config.yaml
n_layer: 11
norm_eps: 1e-06
positions: "rope"
rope_base: 500000.0
bias: "qkv"
tie_embeddings: true
init_std_qkv: 0.0509
init_std_o: 0.0
beta2: 0.98
weight_decay: 0.1
warmup_steps: 200
doc_mask: true
train_tokens: 412600000
dataset: "wikipedia_en"
Each number is 128 + 24 x the weight over the matrix's rms, rounded and kept within 0 to 255. Layers, rows and columns count from 0.

# layer 8 attention query, 128x128, rms 0.126, rows 0-4,32-35,64-67,96-99, columns 64-127
[[137 158 130 115 143 103 175 105 130 167 165 191 125 134 116 118 125 123 105 146 116  95 135 115 156 117  73 115 158 117 125 150 117 186 196 115 140 147 152  92 113 130 129 152 147  91 128  92 145 121 138 161 137 155 168 114  92 138 110 148 141 107 123 128]
 [139 135 143 109 121 148 102 145 132  98 128 152 112  89 190 116 109 134 135  88 158 135 142 128 118 148 135 143 143 124 148 103 176 112 119 148 110 125 121 108 109 123 122  96  94 135 141 144 124 104 100 101 134 144  98 123 147 126 132 138 113 127 114 137]
 [152 120 127 110 126 145 118 131  99  86  83 109 136 126 124 103 141 111 136 110 102 138 142 112  91 109 137 161 101 144 146 128 125 122  84 149 155 120 110 142 155 104 104 161 124 108  82 171 136 123 138 110 124 121  64 139 134 142 136 143 111 137 105 109]
 [128 136 138 130  86 124 132 111 162 144 131  90 145 152 110 128 172 121  98 111 118 136 111 118 132 148  60 136 169 115 138 145 125 181 159 138 120 170 121 150 145 148 105 122 177  98 136 162 157 151 192 148  94 118 121 145 165 120 109 108  99 130 148  76]
 [131  98 108 135 125 117 122 134 175 181 171 169 113 150 119 131 127 136 113 144  96 119 136 133 122 133 112 128 126 132 120 124 125 121 127  78 139 120 110 141 133 131 122 123 166 117 112  92 141  87 105 120 150  96 137 135  98 151 119 125 110 147 149 130]
 [154 130 128 115 124 117 166 166 148 162 147 141 139 156 135 138 136 114  78 120 106 118 115 107 125 148 123  95 153 119 139 132 108 136 110 155 135 108 120 141 146 134 151 146 116 140 128  94  95 146 103 118 149 172 113 125 142 122 118 151 127 116 140 143]
 [104 132 110 124 123 128 138 146 109 109 129 102 128 154 147 139 128 132 144  88 126 129 103 149 129 144 128 163 115 154 118 103 116  88  94 106  94  84 116 123 134 169 127 123 139 103 110 132 140 169  99 102  98 160  99 106 164  91 121 129 143 123 100 109]
 [123 121 106  93 122 122 138 134 119  89 105 104 119 131 164 109 100 120 153 134 131 110  96 134 134 167 147 143 115 148 128 164 145 103 130 134 125 159 140 108 112 137 169 129 109 104 139 132 122 116  59 144 102 138  98 122 162 114 131 141 131 118 143 120]
 [139 123 146 160 122 120 126 119 157 116  85  97 148 145  74 112 126 107 118 130 169 131 156 119 160 140 114 140 111 107 156 164 163  83 160 168 105 137 133  85 136 122 138 131 150 117 143 131 144 117 137 146 139 120 145 141 125 125 116 117 104 112 129 118]
 [130  87 107 117 132 157 109 151 171 140 122 127 121 116 131 125 136 156 141 136 138 122 105 130 128  90 131 154 132  93 125 111  98 100 116 135 124 103 117 147 101 129 129 141 144 158 123 146 150 149 134 112 151 160 110 140 140 155 147 137 108 116 136 113]
 [143 127 136 146 155 151 136 157 109 146 142 122 148 125 103 122 109 143 112 115 140 165 117 110 123  75 141 158  73 122 118 152 115 136 156 122 139 128 146 119 120 144 152 139 158 132 117 104 108 144 153 122 127 187 115 127 120 133 135 163 126 130 113 134]
 [125 143 167 148 120  93 141 137 132 144 119 108 152  94 107 127 115  92 119 123 115 146 105 139 118 129 113 129 114 123 128 142 122 118 120  99 149 146 151 128 174 131 128 168 142 102 127 114 106 123 135 137  86 128 133 110 136 114 115 127 113 125 127  99]
 [105 142 144 147 131 140 132 143 155 138 112 104 143 139 128 126 139 166 116 143 133 120 132 151 140 121 125 139 165  82  93 110  95 121 152 146 135 143 113 122 132 102 143 105 107 129 135 121 150 155 143 104 110  95 127 136 120 142 147 109 136 120 124 121]
 [110 101 136 112 151  98 124 131 133 117 129 101 114 152 130 128 107 112 131 117 124 127 113 132 146 119 104 110 140 116 161 110 124 117 126 121 109 107 109 123 116 138 138 111 128 127 153 107 139 130 124 102 128 103 114  94 131 108 107 151 114 150 127 146]
 [146 133 109 111 127 135 126 141 145 108 138 132 132 126 138 122 123 149 133 115 144 138 113 130 119 125 115 120 131 118 128 134 151 128 127 114 144 115 134 142 146 129 124 135 124 141 111 156 133 171 109 138 122 159 128 148 137 143 125 119 125 126 121 152]
 [138  90 117 104 141 129 150 150 155  98 143 159 137 147 130 111  70 107 123 124 162 133 108 137 155 135 130 141 117 141 134 160 164 131 136 113 136 149 123 108 111 127 161 122 117 141 110 137 129 168 121 136  98 128 126 146 122 151 122 114 142 101 152 116]
 [113 139 120 124 122 134 112 105 101 143 126 102 147 106 126 160 123 104 111 132 143 150 135  94 148 130 134 149 114 112 103 127 133 104 108 129  99 137 122 124  95 108 146 122 155 123 147 116 151 120 144 151 158 162 133 128  98 118 136 113 126  98 127  95]]
# layer 8 attention key, 32x128, rms 0.127, rows 0-3, columns 64-127
[[140 149 127 151 120 132 128 115 121 133 120 119 136 122 140 126 143 133 144 128 123 124 131 136 115 145 134 118 133 150 105 119 126 134 134 124 138 134 111 135 150 111 119 140 121 127 112 138 121 106 127 124 128 126 132 139 136 125 141 136 117 105 125 131]
 [146 143 127 133 129 126 130 132 140 123 127 131 143 118 125 119 118 122 129 138 126 137 126 129 124 126 117 129 130 131 124 129 116 136 128 127 127 138 134 141 123 113 129 127 121 123 143 127 126 127 120 131 131 111 135 126 128 134 130 127 142 135 134 120]
 [106 116 124 129 132 138 130 122 121 141 114 138 129 133 134 133 112 112  94 152 102 132 146 110 127 116 101 121 124 118 142 153 128 115 129 141 130 117 148 151 120 116 132 120 135 140 172 118 125 123 112 151 123 112 145 115 125 134 120 117 145 158 131 118]
 [136 116 123 131 133 138 126 116 103 134 125 107 114 164 129 144 136 126 153 119 117 126 145 144 115 128 145 136 139 140 133 135 143 133 148 119 146 102 145 134 149 124 106 118 133 138 119 129 113 108 121 128 137 117 145 118 129 138 121 129 120 116 117 116]]